python train.py --n_layer=9 --d_model=128 --n_head=4 --n_kv_head=4 --head_dim=32 --d_mlp=512 --vocab_size=8192 --activation="squared_relu" --norm="rmsnorm" --norm_place="pre" --norm_eps=1e-06 --positions="rope" --rope_base=1020.0 --rope_fraction=0.5 --qk_norm=false --attn_scale=0.177 --bias="all" --tie_embeddings="early" --parallel_block=false --extras=["local attention windows", "paired heads", "exclusive self-attention"] --init="uniform" --init_std_qkv=0.0426 --init_std_o=0.0426 --init_std_up=0.0426 --init_std_down=0.0 --optimizer="adamw" --lr=0.00202 --beta1=0.95 --beta2=0.95 --weight_decay=0.066 --lr_head=0.00759 --grad_clip=2.0 --warmup_steps=548 --schedule="wsd" --decay_fraction=0.634 --decay_shape="pow" --final_lr_fraction=0.05 --batch_tokens=8192 --seq_len=256 --doc_mask=true --train_tokens=133200000 --steps=16260 --dataset="wikipedia_en"
Each number is 128 + 32 x the weight over its row's rms, rounded and kept within 0 to 255. Layers, rows and columns count from 0. Numbers have three digits each. The size before them is the row's rms in percent of the matrix's.

# layer 3 MLP up, 512x128, rms 0.119, rows 185-239, columns 0-127
113:105060157133181134124084166171157146071096120061105145140089159151124173136154120138129122122160112113157107148101088116095131204134114107111078111121121136171120140109073117143124166151145134094130077125147101187104076164147152157110143151059165123123122060118140063076074081116127102132138112117132060191121160134161119125144113171142137110121072138095191102125168197096141124147196
030:072176103115134156123111106168119134077100189137056153131110108149086160160124188128125094160123205156132082142086082110119177163134150138081104105095157157154134171126118059134166136053109135146124154153115164118078126106117116118150144094081145149123134117090125104177146130097179129175185167122148121118077189150157157152136134145135120164101076135095156150225119124084111126070137
129:106150088125136148141121136134142145112139148095114179134150118135141109166133154120126098165082203153149119137150077048194058118041164089105173107103136139099151111175096091167105145120085170091129124161101110126053100164118138131141170151169123099133150145102120146134098067129171133088209078097161093112099105142141113181101128094148118149141112114089150190143105197085122156112097
118:068188183137113125137119099114120169128069131141125108148197074177131117174146137118134115120114127131119109066136157114150106152095132091067109099127139191133154116152180143134158124140136172128158193129093086152163102039085154113110149140139145085125127146100060129126186135167159072116110156097171070099158161136186140157129129071164098149122169065094109126160148160163133111128182
024:096090103110127111148145115149119119059097123091048175126123110131099125171126125117099079194160159176147088142149132112156122137107110143101146122118146188132127219089188071144186120078182166131155137118132096117116090099097096104128153078108192127107136171091129100172121146089167164124170150088120140105118151111199158129134131143162079190109136141066089144143094180114163108100125
048:123092099089125164122087029152079125098115151126091127141119130146132118180152179120145069170142126151169089110133129082120146189081126078093124158161217157153129139134182105112112112064151159145134092132166135103074091093066137107129114115096126144121163121076075139120134169151141123171145132111148123156098143130140192144091130168154148189085074107104138072166099144104193147122135
128:132181098138108109146158084134063112107166099073099124184080119103102102118097170070126099134080133180167071159105147129100134119109114185102155112150178113112159125177166063103116107105084129123139161050159093108124139117076166097145176106117126149135127088134125089179093128148116145085165171087170157082129137151154125160149164123129106154043109097119106179141150146154072106097171
123:111136186122117197186130107149105145126125138126155153170088111143090077142137169133100085167163120153117148070124156136072192162113123160061180093130190112093162139108176137155177111126131112118193113185146142059070141143136175132104151145078138173138135132123104139121076089103150124065119096118115161129099128122132205168166060089183095130111152129138143102162116133146113172130113
147:123089153159120182118192078119164119104121122078147100160135076135157100120111154120097148143166143096193095163125096110173183122099130125104116045071137152128099160148149069134115120123067099114140122157142177103094108121088136149125070070091126180073123148129102101197136120126105113168151082148104205154123128124189225147137127087117139133076118172151147141115108113130159130101133
110:125117122136129150146129121134149103115147189144150116129147046106109084162126166103145125130130123193168128072175108040156159096070090152129090161112098105130147150140137093169112089110142130161137099168120126081150105123111138160124085063143153148143099110035107122163170149164097134147166134118140124153020094106140122152082108143107143176125120112136089075213098130156174161152149
025:132143182092116156122117090142159175109116127093069109176092087168102116187175147142099128169129108166117131111137164125118149104123098085045168109127165136151135156120124093188136118084130116097173132138075170145115099124070186117196146103114170149108115118126114155126168161155175103107182182130134089128096159103112142148098184166137148203061086133099142141146118140098153142038125
111:115146117057134213153172152132144207151134107186130159191135088184170073115160181126112120146170164095153133102129124116114126104101183177068168132072166064131132126129178100109130124119144085079162171122154098116065092115105112103105140073125134135178133113093093172130079144119152109091138147115172148111157134134142113175100122119139160121083139106133145128166102099142120088082192
126:125155093151111132127164156115155134041147130059110078184094152132151145154114180117098136147127106121088134094189112139111103145150157102149112109148124161173087132137091121107160118106052141128121127113165090130133163077123181161137114140148122150073134102149139027117095130146185131165165156142200147167141168090136112130108210100124173134125082085094151100095172150148155108057116
132:114170097072087158112188143122083080046128131031170151115075135125109086097127158130140124149120162173133138120145072131109097141096148083108117079102106096134089092084087138105104170152124126135143140167148154130068109136099139127154139063116118165140140154137110127121105084132182111171183171119098151166110119160154172133118115139176093107124119062107179127128176164089110185066167
023:104115130098107167116106097156115143111098143135083153158127082120093174156148151125134055162158151191169150100138136105124121127089139133115141128098190115157203209105158103141160146081129136127143154121165140114065142096115160140148132082123193212133152149105090114124118157161141121091192114147165139139150187093155177179106121124166167193106096097066132146134101166097173154073155
105:123163147135183124139111113115136081114164097109141135129135087170150173184102146138157072212130116113205094185190145078137117136114113185112123123136130153168092138155159113114131173127153173179088073138139134090113080099084210132085185117094130122100134064103113139155140179101146142126116095119122136125049119132104143115110085140153185151101082113160132096139062141103180140140137
107:116078098074152102141145079137102131154160186078118100119157127098079084115107122120125099149158147139172099081109133094088119099102113119129152077154158131139153171092198133165153102089099117154157168134135049135100151132129125124112186204099169151167107107133110137112105142092145165081138093124130174131141134046145159149138200067156137203111165102112124071129118153152075152143175
026:095122105105156157142120051199102155083150155139142125114147132124084158155166108148121064179120095107112134154118164138143142171135100128094138136100171125143145175135130068179180097081141160167174124172130137110114087102053102111153103132066220115130185157083131113179130161088150142110116140156147098148105144117209183120112142178180148157123120140089111115133099158118154100078097
135:143094065161118123154083136144138121104129122081101101142144174113145111144136110106086142132149162144182135110085099140128132149141187133106131114182166142191145126123153126149160135041133115084158137151117182127147164079071129108218089110114144097046142069146101149111122094139129077131111120127092131149112175157172128211130106078164101106186122122060115163145119187115145121120185
020:073146082140182136100101102133095132088132192146133133165134086134103155144111128173143061138124163127148124149101135110092136163108163118102084133114181133149135147053146113134159141120163153117161132119126181095115064067117158160161203112061146122134171168127062109128161124136146111093144124110146100143086138088148188141116141129155150208089092089043119112173109190096142135094167
131:117134092121106125152214129147148093113121122054095071116115129090134146122101147087135083130135139105123150188102132076159094092167114108068192083066185138153112106110137103132094110124166152079207128154174152151086127139092154122160081148149103161117105127132121146125130177081120131104101172182107155170116214135110168119130134183131097133108102147070109127147154214150115143126142
123:106118051120093123159121136152121124102149131089145164176084097128087121127121115151097148135116145171123152099160107144150126180117153152118159144112159093134128125106130150120163149124091153102094093111177165148120141131131218159109126111153162111068136115151124084134145133086166100135152136095109076116146155111179131102072118078130103128136000045098140077106164213172135089113129
125:100127173105135166173158135118156094107083158130095103102079131158092159165100114083133127203156142144162102150115102142120111146143179092113158162056137152163083140131172126140094163096135130125176117129164116143133133109108092058200129135159124178111180159170170076074198118114105120148156153167183165155153120157130166100130159187138155130155124164137086118132120157051100086071107
105:133112130081143139083092124162087154107118129160103136090155141131136133139101128172164123123141088111138092105113139102125166154078134142133141106154188072176112177064112062120116089157109129170086126167115153088128073171110086180140070105095148162086141122070077167119110073124168161116161150074171129157079150142118162158126136151114171150116159125110131070130090109071200208138168
131:135126088130100165117156070149141104110155172069093114109077153083153122092104106162119134146157147180120178060148091140047132208151107162149112174154127174119155187148121110147135087115167171117154054161092146080118131148092149159184104114144153154157169187138140173142221100146127133093113199133135121091130139058117126139125119106127132166144121137118133148139150111125124127086085
121:122139141081153119142101108138136166097125134093175128175129151054103150083156096066139118133101057147167103126094127099151154217137122082133105156093109163090160186134194108146166137138080129142159086127147212133131112121136183159113152161103153162074111191103142105155161123112152120108163134152105094091165141135109139125146090138195160107184103147107134098123148149157187130166057
123:085174090145184139072102047097163158076156097084160113150096135162123167132121125151089130147122132204140138131166128131083083168122121120135145120125137102180107129092111122161163146119108110095107138134219113118084142074130190144142112116120112133054160100146161156078130059124125062164108134142152098121161176100150173142099126122153139099130104094126128066153129190169150068097149
118:106156169143110136086140135144153141057136106138115130159161109186127136178128196097141059201178128148127155063086167150158104255138145131134114097112124132123132116110102141105154079084122119063113138125106165151043110155141105095100150169071115132150098129144146144095099094150185103110145148162096168170118177192143137131161109130149155131143145148117160153139104130134100128101122
109:118098105099170162130114101132102118127138127156100108088104084210146128120180179159135134121128123087151123103141150073116152116141110180120157091160115144167123142095143029136089080108103116176103132088133111064130072149116158111180171113112186157072099089094071101107145171099133153132158155125169103192104103198104122125151119135115156118096080080095094146131062172080132138104134
129:153173144073126139136071152121127092113142105154139131151103141122077131134116111084187141143171191123165127129118122147166148152152165164113105117137125143099097135075189103195155128138085159160184168170148138148169114123112178127171165069105123120059078140100102147126102120169166116080183109090133157072059153159165170130100103116099144129072124081109157131123156114090131083079052
118:083126159158136119146104064112127196089149080106164136183155109164096110125121097110132105160096184144111098088123123143125145132035171141100172145084228153091113131160137113136114092100179093112139125115086085122125134078132144133127147150129153146096118120116153200129074066110144137127124090105169137102129122114201201151109105093137209134127104170114110117136112143123134186071132
138:135142106161118129120136135127153247117107133137056117167136095089130191119119145099121003147138175157155117148134157100102158112092129109089148192117176103107121135125136162167129164121098103138094120161105133109062116142070144119190128151102152098062155140149113122181104111052080151150134164136147161129127152088127108121115200120114097145122144091147153129136114134087125082158162
125:129142148114220137157067081117105113119126169129137120148111111093153117153167111101156115140131121187167096092167107107126151150110100107137120191157128088111175164119187139111113085144137168130111124104113122104131137100128116136112173160112154152074142169122087130105097122108199082121230096103174104189056139040126163132063156154132147104191098110115160085123103158146134133145100
116:137103093080088202188141106227105105113069144128154130077060166128099133119147148120151153139110149181119127037108125099117106136136127091118081146131098127149111195148113094123122123076087141120119068129075149148105105135088116159114158167085125109167143186085117164138190181160141103155128125154125130095115145103134150146110112103187087161098131061121127164181128126113119114162085
131:128134062109150162167115134174079101120078104144137144139096138102085173183124148044123090128093119154120138095161128045135150129068065090101073150154159122162180152128110099130165114107182110108145085119099126124141039142111126149139195111063126129140142117078140146129161165198115172111132067135114136147127149123114149123072143108135177155105120077152122072114089105126144103131162
026:059116126134134150124103066150067121091090129121106101136121044092079148159165138115138066173097158155165092118138140110125187176146100116111120117128118139171140168114148069106174104103131157152175095134128176119087117103103157116144130122066154160103183131109090099126097149135196159139157189152130116132137165128183184169097186147154160167132133106081165122131101212122160146097154
125:086126120078149126120118133147163132113190101094138052160128150098060116130163106198111137142110130133153121122170171104100113124141143121070171122116164177126137145098168156175097157138075180130144185129131135152149137123129129178187170147161132121054109095153149139114130094158135152109147153091169123101084147088210126147098096151127153141115001111158104150170146161118123096103166
025:079107128080146114145133072141132138055114181099063119114133127139077104134124138099116068191168103154135115108160104142126117154118107165090088144097172148135120174129118076104160173052148143133148107125162130144080077089144131090142078143101157149129146120084085088161122157067165138116185157101112106119100144120157171145086174115162158196113121160073149132190061163098155115103099
112:121137068165158130113107069093176130103171187115110122100110113159127107123086120171130109126088168099131118125168141121145113107121158102119127107147142133146105144125124120177143133146118110105078152126129119101115135094143140096120105057145149076087140090121136113075183107089204123178118114130132128189179157102152123113122157090095138126132077023070144103206088204079123110093207
129:086109125129119233106079034124117129121137153161115174127114148154147178150124155114095130147033147156178132128113113105129134124038091075112109150162094163182153118122145080112174130159184104144127131101104159088128074132134107192176174093125162125116116139131146072133099108117155080192134152152134105137107139136132161156157128125133148148107089109071164120160116116141122090142070
138:083109113109144189125070096151095173118133117093162125163114097105140133147181122172160083190070190177138178100112147130101117166112176165139173153097129170070120169136138134144153142134176139160071122166150102095085132149121175135125128140178123125064171085138107120179101174149093128083098124081189121105094081089184156157157105092132088154137088169158132087146097130137143123097154
106:126142141086121177152101162134173093094109143133142161149135060059133089126107141118136104152144083152183123109111111124147174143111075090117117121163133133201165161106086139107166090141073125123122123113144171096098101131144139204113111096084175224129107140154144083108132080146140149142213098165131104155076140060106190154100136134118145134147076166147147081115092169128150180134125
027:112147084067141165109147088169144142042113145093124162106168110151100103155110105133099081172134153193158083092109165116118137166138095162111121143122105146122159179101158064153172088084114139122180112115141182147086120097136167112118132121073195185109148162128115117127120092116155116071174172167176113130136151108136168188062145158172163190095120127095139129145069158099144127113126
026:042165148115131183135152110156125147076059142123096083129160113144108112160112154132120072191174153121125092088147141107118125182145075115090125105138164151113106166104152088169141090080134187145179138160147114092085052095123171137176139132063186168071119149109097107137138135126162141111175192107118090117101131127173186155103165142149122145099116140102143119145075134120131116062135
026:110141124108158130138113097159085163092086181113102102100177098147094145166119171154124031183137128140122076156135146090113166170142138086110130109113167140152138187127133092158136092099129183147183121139108176132099124076053138121154171086090180135086162124095101091150124138107137125127179164121151096169111125127183164211137149106139134173091096116043103151150093171123141130120157
128:081149127129177151178120115120062152111059148100107118138164109183154141179187153121103118139086151127126178076150185066183110172131133123099102144133105122106150181157133109139102087103081136125140144137111075127130088073139188099122160121195109102114146177070044122128116116110137134149090141111123059148121126141239150140151148103170157114140114140107144164153130125122111145107172
104:166139137131122092117205138127101190101145165133098105091114152126091098189130133072149111150120123098197110173164055148161193201170169122123138133102134164132128146115135097115160190111125127091107109171153179132146089125132126104155089136147174102126152170101102145178078211081106179119140143143107108129080124162126152153155148174104111125151128075151152073164121108106139190082139
121:098168151110106112160175135137120166101079127105092053158070129181114161099152094140109125127161185133104089147118091129138129193134182121122160155107186153123072162137110111178122141109158165109166167122170120097066137135129135148143094142136104177142134145156160147096105109063184138155113131130158151097159212068230143186095108092145135105139077135134126130102160122147152108084125
128:102193085124163143130104068147124126131097129129100120073053114114121251173146119113144134133116129147129134115155145058136173123102087137134096131132103076108170123162145132147131131117170210138145128157111077040135127142139185077149163122118132109096098189105047111145149170138129117106120104108186097113076091127142137106129175138167123106196077116103136132132104150128149122139135
030:074139108105140151112149122160148137101117156110102129159120103123129125138112157125163073177116139139177144102126144114128169171080161171044113125089147179130118164113142079121150063070116180128117141117098152104093124098079167191161175125051149147094139108097112108115150119093144139164186142151158102105091196152200159184073145136150146179103111143093130138149110197131158124058141
026:062112129110136192134106058163139097089124141133154130180108116145092155162139170140125021153098134117164134139117127126134119174122126101084164168149164118123163158113150121150173141095164183105154149132152134083049099085097158130153121113072180196136141154075109105135182124124170113121168184086114120125091165074134176162076120131147148173141129105086109114160107167151183140137144
116:149143149140095166176089105114123134130133144100064109138136114161128150126079137106148070167087143110113151120148080121125186123138147080097159181148175113103063088102139092155057190109139192163106172085157122085098039136127165150124127164147196104115135132129123116170078144100125098133101132115145174138119080112160184164164088131155072102161116126073135114149079158130154108069102
122:139089137127108140154133129122098089090124129089114131157094104063120128085132102137085108197159157178129108111110202143113070147133153146047105160119130087192120123077113168151135186095144111149157158144136175177064114129091152188161142156148115095121145146123155109096139078111158163141173120066160169122156232122106136135105180116190153116155079123128133146141096156124096127160100
023:119094129103116165134117109141113154086122139096128144115158092102059136120163164117112047174166182170165117152168136087154152133143129129108155116123156145106179172089171062177128108102121186178153103136141169064074093116133131121137159107093157158118163101108100060155101181139144153124156140142175089105062139122160202153108135153133120191142084116063127112154103175094163122103097
110:043183139138149098101128127150168186087111125069134141143085118101133156129150140090145116156129133126130118128123144117117109191122116122093072084097137179074201133123108106113177138148143121143164133190208148111083191116131187180106180217152138119132099111163146108130153101115128126088112133190109080109179142121189153120168159114157110153138149117136094090162147141144191163130110
# layer 3 MLP down (transposed), 512x128, rms 0.109, rows 185-238, columns 0-127
117:158146164076150166110118146091133111173136176119129090132174129141081069079122140104131113154140134157130136069115115143101120147175170151196154080130151098047135120107152081151118128101201143144076119108115146124114067160102085043039150216111125125058122126089170105146064121120115125129151148150127111184120113120108136122173176121106111124133136117143070110158115123113117086122132
027:181135137161144128116110114135083141113156130121110183134102103056176153131112096063127142068178073115057119068152182148142145131085074130122078153101093101134081130133175136083083139152211145073135149087159165115170111172070118130184088121220128090089110123166140169151177118120123124092124114127127125127117111129110137096126103099139098170115137111158168149102111108126133162140074
128:115148149115154128054162149047126120075152112083119124097119114169171063086152108093119167167176141183076113131108114186171114165119142097096118153131088111103163097077106139196170177139162174134079135160106117111141089149144172073150087093126147160102138075179166133170122071089125148109131089115163095114102137141143167132189168123111144128106128136084151125100181126101127112162088
118:153138095101142143145091174177126176108112166158092152067075161126114089131134120189130158051147074070150110159149113160123114147086111130146108077117179105107115115149087068113174117120081168177099081135069192153107086167078142162133105148139143142147153105067090092122118127174139133162131117142157169093154074111121107101141106091083147194201137109113101156131143130117129117169101
016:145175143168149131185056118105067104129148148019141119136122135131169077146078098135134117099100164126092144164139157033104110113160137060165152107083135104121163090145097143143107118138102127136115140147153121151138112095077106133146143080140133125162107184075105161154142131123123080123122060103131113128132071099210201112069133122107111132079122102151095151134153090139115124174119
050:080150161130136057129163155041116126177155084120110165115157150116122138149177111138185120109122136125073157151105087122104154136147069109134116062145118158137128086072130183094175145119105085123099182165151159124107133135120115118131109074136119080140133167166231158084148123079134114122076117120102146163154135149151120122166062122133143124138113080182199096148087122142082106138081
125:167113181101109180171139138144049089167125117136148150119067169121130186121175122104140135088092129131122152132125109142132159135117109090160148126143155130090152109187153119095099193116114073041163063087128121111162165101178176136095151116157086132194104151087133157109052108173133111149136119088131143094129117110122106158173150124155146152183079182133166140169085097146160146168159
125:161143151105116112165080107041128167181154126124121150135145129162114193100101101091111111133139130110102158107099120106173093196070149134138106121156142214134201106107098125123188106119118093173109143098144119132096110169172115130107101128069154137177139092113118109163148092097152109106079144081112140111117080128099115154160172144043175151128144178162119144112111086189124200111105
150:062134177177131099146146119152128094137112168115090094143113117152161112128107189089123112130113150125123125106113122190101134183113145069124140192119067135174080116149147125118184120147148118102127088131169123139137045130113116077160124126153144087193129190121125060144171141095157068100043127194097178110153164121143122121100140168161154077115155076135107123087087131174119160127119
118:173114124146161092068137156091174116065181123116134118089130119183139181127079128101108140098202147111160061164139069221111065190141110133159155156130186106173110155102134085105142139154129082135089130159119142155091154119114088165149134151150169141126098164126148105152107088099137178163144139115115139072111097136189131136136080151076143072151131130124147127080109150141106191130144
019:092169156129146122155121157136104129119099185152101140076065128133137121132078105152108110072143232109100089169179161111067091074124144101108163159180104120135135067130137124063163136105090144113086136169139126141121155141116121118149116091090080159163091137097097107096151154099073163174159077170154141115165142139200145118187149123106085096087115175098147137085128090102138144169131
119:168155128097124132071194185108076095255154159126151087149096148117097152149135114119105106055116139104186129143151132141133125109135123123148189137117088117113160119066150110132133114150156172130114104129116151088140126185203135117094087166098150105161139064163132111131138134135163130106078094143091089140141061132092115077139133128095124084169155151089123171148091111171137117149093
119:114125143178175120117166179171140105186173098179091148186113104119141124113096149152160109145110175123110170173107147151107150123118127069177080005121103115125082076067108146140120142156121179120163164197100116093141132127116139142111105173157111082099031104151092133123111138084106164145143165121098088139121108147102128111158152103161120152113162131087109121130078100125159128080104
135:048113166077160146112147135182128078133134144145139148090166176132110051096147117101117137064138094130161062129083132126149136135156140136140103066123137154142177102105107105146116201203139098163079126140127171166124127099129090116138110098123105093126164096141072133211092071110183120135089150135091111113105128135082069154101066183137144128126141117103133124162154169108137146172171
016:185136140061035161177111140108095125088157080122181135113148183115110091107119111124119089096118158076115109107127128153109114102159164131149178150131115203118170092116138118126128116176144121122139075123125135134091136178128112081110118151111206141163109125074211188115142151090099135139092163059085113119140140150141106105137133120128147173142158100158100086129173109135070216124115
111:106138141128096127137146161082169115150112155150095131084086151115145152153165157091091167135226079082111155106149091134139128084161115072132133088077155089140119080135074157158174135091109213148111141120193123138081143140112191136178066157161148117123111163159161092160132171146176112153096149196123147151131138136094132151173107110154120061115118145095165116137095168138109067115139
114:101158194113110161121123106178144127255135128156128170161123051113129116104159160161132119000151105115120117202129115103148115117108155109133112058140063100146113139159129181077141118134106116138122138129162127128112156124100098117082111101118130103167116045136072135071157164159144129137134106122124130184140113108104131109132171110090131143116096158105119152111151094135164145158094
022:115090129133102151182105157105142090094106082112118134119115205136178088114193161097163156123126119101084181138120165169144159107168103174091126118093140122086200108099142158086138115179090159145133075073118116099132119177162143086105152188081156096085158148147106166181117154098113144132096142090095108141212131155103109184163100148152168145087127161173150154098153107123085161112151
137:091149065145124174118138115169077093201113155120128130087092129112201118153103196134130138132102106097093174163142146153133090135150148139185154084181142108112112107160073112146123078097129099142139087112108103162130123146160137148079158120045119128164149194104094104122067162094140141139148136100117092150084114107143095116137127099131091121128120019134135121147076091137169143098052
016:103131099076140132174154110173090078197131086162120207148107152114055089182163156115161152016086090108107117155117168133102111119128135176129128152111171154180096096163120162150183103143136117151121119143182117109114134166147109166061117146132156109151167161154133176091110099102081143087145103107166189142125132107138145106142166111120111121143082115190140135163172132133077140140140
130:114166142095200149130088134155154142066127139137079132151143098124124129168120083123117132117151096135103169130192165056159106168164119123145176169146118118093098104137205162119171168151139057141139157123112166176064128121048135134172113115113060089166113056135113116176093145134158096048129118178121107146158123156084111125116096106121135095166111122131086122114119092173133148173114
123:122100174132160147176135146128173104110090136185053173146104158097158148102110167118134111103083164144127138099130106116131119115146147088153034122124133145148095113061133118137070121123177157157101124128114143162206101120093059109153135117172094122080093133146138134078110157084083208120134167137166128153118094137087190076093152130147167115140157097160139109099058134096128192132108
126:103138135149160137075177126088120160115132106104097136110163133133113153102104088128117139054167123095138105140082124150200173113097115132162101103154112111104090153107178169101168154174119120163119158159146122120163140126119154143098165188136186121184144142082094112107123165126117183160081077127135146104142096139182078146121126087088169107148128227092130140040181165056143124147104
111:113146114154170087107173148100083127132147095071139109136087119155160147164151132152134124012120141168130135176123072125153118158122141168129143150132149101113124155200085128142145114117110123086108151140110133126149118105146166139208126161153099171092133092189139124135145177157121138166134086115174131114169110122156136107106166165110124080090042134194186137137210094158131098103193
129:107166099139102131072141129129130094129136161126124111141109151119143167070112154051122103163117105128119095119177116162135097170093044148110143167108134101045155085176123106090148143117150104115116173141169094143158168123099122121116099125101149178149131154084113111107200173165184176115094154118177127177120145209190107112110073153162144080175135170128055138162144144113135160150123
124:173109150210120147147075171152134149156138109137125084163070120104161098116167072121148149118180100158099128114067131131105077154135123147099138142160155119148114111140110080111087113166165115095108158133129100119153156139148122217137094170132133166128085062148103175187138101125137204105093115075125138158111152206167164136180153099079131156107183159158147106100142169133109094099080
129:132080092116112138204135118155139142166109133200132173142132177065191121125137143142092093144110139146122170176063082152077111158134162083139123081158084164112132135083087175114085105127152150136183133166095098078141112185130104154134119111166141113095134099076121123133049155124119128086136148121108136111103167124129102108134144139109164207110093106122153139166084114108196135084204
117:148164172234096058172109152196123158139189118160130084061110110142161094106118095168165125131131104136087148173084094141182092135112094121130125081151119132155130091117123113189091113156092110146185102146064126119196147088171079133136088070154115145149141116149096195113126129179138195163144141123098146114129105136084100105137156109144106149152123135107110138107129146132163078135103
113:146133083207123125197151187186096108228097132140132163106117204079112071138135106112126098121087115158126118161135191197171135137094118158105106136122160108140130116107142144113114146165113170111114131110137167104120178111158134157116098149172112140159123097062096152176125096162151094131115146132039107071127126153148116108104124100094129155112151147192148164182181097147141143142104
131:118129110120069102109078141141142172152094105167091130158084123121128093195123121099162096136171164105150118103122118102162138085154175119176117148156118125069097168105138081109103140151143124107176134140110120127145162190110114108095171190099085148054068162134075101110120115118106133160163121103179162119150128117110168098133095143125056106124174091169139109119077048143065143054169
121:179149135211147143130171113029061090072124110158125135080128119168169117076137144158132137094148095104096112102084158126143126138124129134178089128179087168148067107123117172088114085101101089160140100150131114121136131135139050142103122110147148173129129108131153189124115139122113117096124111112061078161121156171142075171111088160120145114120162135074167106140167102125116129222125
131:140186150137158149140055134167170106157141128153085113135165109131159107136146151117153106092137161166080186108139145066135166129144104107074146156116080104064146099137122165135123149138064151083163143077156161133138136088124131090168063121146076048164113155108126116158104135055171136117155122125112124091120158080154058082119139118043123176128096084116168115129135113161100104081119
118:170145119143134104181132093148164137068144124126130141113123166115174087117135153145139094090123133083083109151089142116182096058155161114134124139083078141073132124121123105084130092166137195176095097084124100127095118183152090131127148161156120143129144082100132072149148101126125131065066179142128102055161165168119118124082131177135114231069172097151101127117162118138112073150144
116:159111132117114074106115120104125138156159081139135109144093156150135095174160138181154134028038111171117155163139072107115109105108088147140117075155130130119115193180121135110069154083064163132089101181103152082139148122103148142103119142176154148114160169144126136113131134093169186136102150155116182108133146106144219105198141112127118132150088130111120162070126178149154108119168
123:102118140136120100125138113138124099101064115167135150131092064144132167122143148186123145065095166156083173081146166212104104154163150115084106104135099190124097156172095130137135121072150155110147133088126023161105142130177174167108109112138098134135194119145177105116183107152149142137090120146164134111165186104105168134088099082130124141077127181124120127129157106156071072165130
019:106112128169071185146144149147162141156103086110109168131161108103174109123130146143161137146158103106087157074134151200117113143146072098123131119146134062148136135168167206142107194164143088078121103153153087144110180096124096146119149193146118134139098074162191118119127063114089164125112077167145127128164120123115126053155162131107187127090123121138125167116157125134088157188056
126:147166197087163129128088148108130110131114109187069178134069122182136100122185182117106126128148042053065132150146110127119129129105119073165147138159081097118123150080148141108097186089068189098134085114128175105128114130172173111153090156151148125113134102099110154115113142142090152161172042154147130115137125143091106120149153167109187073125137139103106153130144116086083143141124
016:112162144103067070128147125090108112157157110143126148200120113148122168164108077122107157133130171144118181164135147186148121130049165140116091098090101052122124034141096150165173162136143139126099172103106105110148196130132112116090141135128156116120077169087160155091108143117050117148107133123118134119196154135148074117201116130158107125169134120152116135072100137135133192182145
111:085126098160162201109093130138095136124209127170117159128104135074123063128174150120085103109114105159096157113098121198118157094120129124162149133144133109124147095079127149084169134150154110169137165159104087143148140160189137203056166119167179119103128117152107133086127137144072115084075093218129154099165181110132153109108139050119091105118136162113096113112101124140139116084121
127:133116157091132123142128117137091099223095118165161100123089143099145134098134159137110161109153123161146060134139123093149129139128118103183158096125127187151170142104176106108170146106107187139142157163162144100157211139222106115113094158117162099152130120124086120144114122183104134096112064133107114099128077104090093107095166151146138125032146091095106180180134099129113049121146
141:133101190077159116147100133180090119091158119089093141124083104140154113102155098130085126154155101107130124085110131140167153193138074149170113152077098083171121085071149149041181100119109183101159107107151152134090136184126144164124175159147140179151099125194110194126073112116179158063122155089155154104147164104164117196094139126121138157166100122158133137131117146143125177121138
118:099096060222137135079160051074116090116159164138175095118149123200141142124091144122182144120138153134152131123103131097141092066139142126157137105072171095088081141166157111122122067173189146109156166191079145107148102099096143123126162167114110104163123125137119094136126138112125115197125129091121129092130145119146167091163155088166141157156072115118175109169179103153152101090143
021:114137149170067159148108108088184085125173115122104139177145074157139160164107145126188118141146132159054166117102092137149082096110128057104140100136105164118127111090123122147129146200129148086097119116129088098124192139126145094225124189178104122194089157125138072121149122119156116138136064130124126111166154122071168070165113118140167107098162113159102152149099139111076128137085
022:139084036129160081130083088124148116100112059107106175144130158147101144142156113154111111146119095126144172108075114073139165167027105131171088098178144137121074132122086140117152103134136098141121135174132170132151157121110150112114148094113124108167217072099108131104138129102170085134130117089133176140102137151104118083152129125118102166145088125191185124114145095187192126151184
021:097102149183137076094111147138155139084198127138143178110091154089155043131153090120107148125127094171168192085158127115097183151146095137237151129124096123087142110104076116154097163184129163077115138087092175113174091081080159100137129121126161128120125142152137089167172108082103155125118114113088073102127132116071123141122127154098095105110112129066137105121152143167117093096115
125:110115174148151140162214139204113198132080141137059141124147133101115168160135128130076169121095146116126171143099113166141126068109116136150102150133097150116146046075080166183125120117141177164128084135134091164116113083099099143139087103115110094130146150101180134079159133116153151135094111148198134179166098134130086117085111116158107178160176113083099113148054108121084133153146
114:158100129106171137079076125126140076150135156153169160084122156100192143125160137129161117075103101125098101127125131146136089170113106176148168208160126138106143131100076128069115107102091145115110096156115111169149088171150148101161085159079122117084102125132099182066171127139175078065160138098121123097075125144092134124099163143070218169123150136141155125128181062147153094131145
119:166165125112114135093166094098081119172107125162130086124134093148140140085136059129131130072195088100094115136140139123136134093071079107175108120148136117166059087130090123072106195131080155179121141088159087080073116098094146118103123157140147137123102089167145150087167109150144190118126044117138111148124087146116136130129076114144129140103134105066180125100057128155105082132068
127:153156139106095161143188091133144149101157147175192146178173145067122137078129107091162137205089113079139181129109152108070123095131155112084123116134112177121148060144083112192162156158120149187150170154138125105156078162138084136129121127122108096169156126099123156143130120072131184066091134139072134194132082188110083087132099151189143125152133085148143113119126114111110129121105
027:119163195153115134117144074067087065076172131137110198112127122142101113081092085081128097104169127114108161162135097092125143106149108108135124143134140126184101150145154067074112155128085119187120088081145171100109102103059101179152120089159123055114126208187109148088153136103123178176078107163090137165132097096099137101171125121154108145116135066141140137110109131128142142135101
020:118143107173102107143122164074174138118160117123080120114146125118164113133089090130140108173121128152142131151179165132151161197117087125148152100177205161108107147124133191137117113094148144149113097117043112097144099104021136078120137084112165140134132135085054083158135156100141117143121087122104130083109104198142128121144067187116127187075115116132112139140191177163138142170135
121:083158127147177133030151161097101049132116119107053082143146091083136103132143131157115142122159102127105089114119159116117142082143114122136143092229154159184158181174157164126173125111131152102134163117099156138154136100134066129109109086102146137164149062155079122057116137138151103142121137072088113134114161133129163105114187097124122082108111120121166107142155092168138120068081
130:130128130093114109167182111123181131061150111179138116111157142186131100138059135181130192139114132140103085207128110068126145089113147067118172152074106137099130140108088089143156114146095129146084161055180172114104163138177108125077119157110095151138106134083177189111095145096126114170132131144159130126128137116171185155157051099101127134118115125197135141116106176123116123179121
018:127118185184114162213089115090142087132089130183115125160158098113101134177111090190129066115062086172144067095087121143097100140114136059153140127161148104114099085110139126155124138162169138117175125156109093180183093125163100161100135147128139139118147148054143173120136087138121082137097097085142147109127127153115133144039138168091125116104082134076095099085146128157116165147151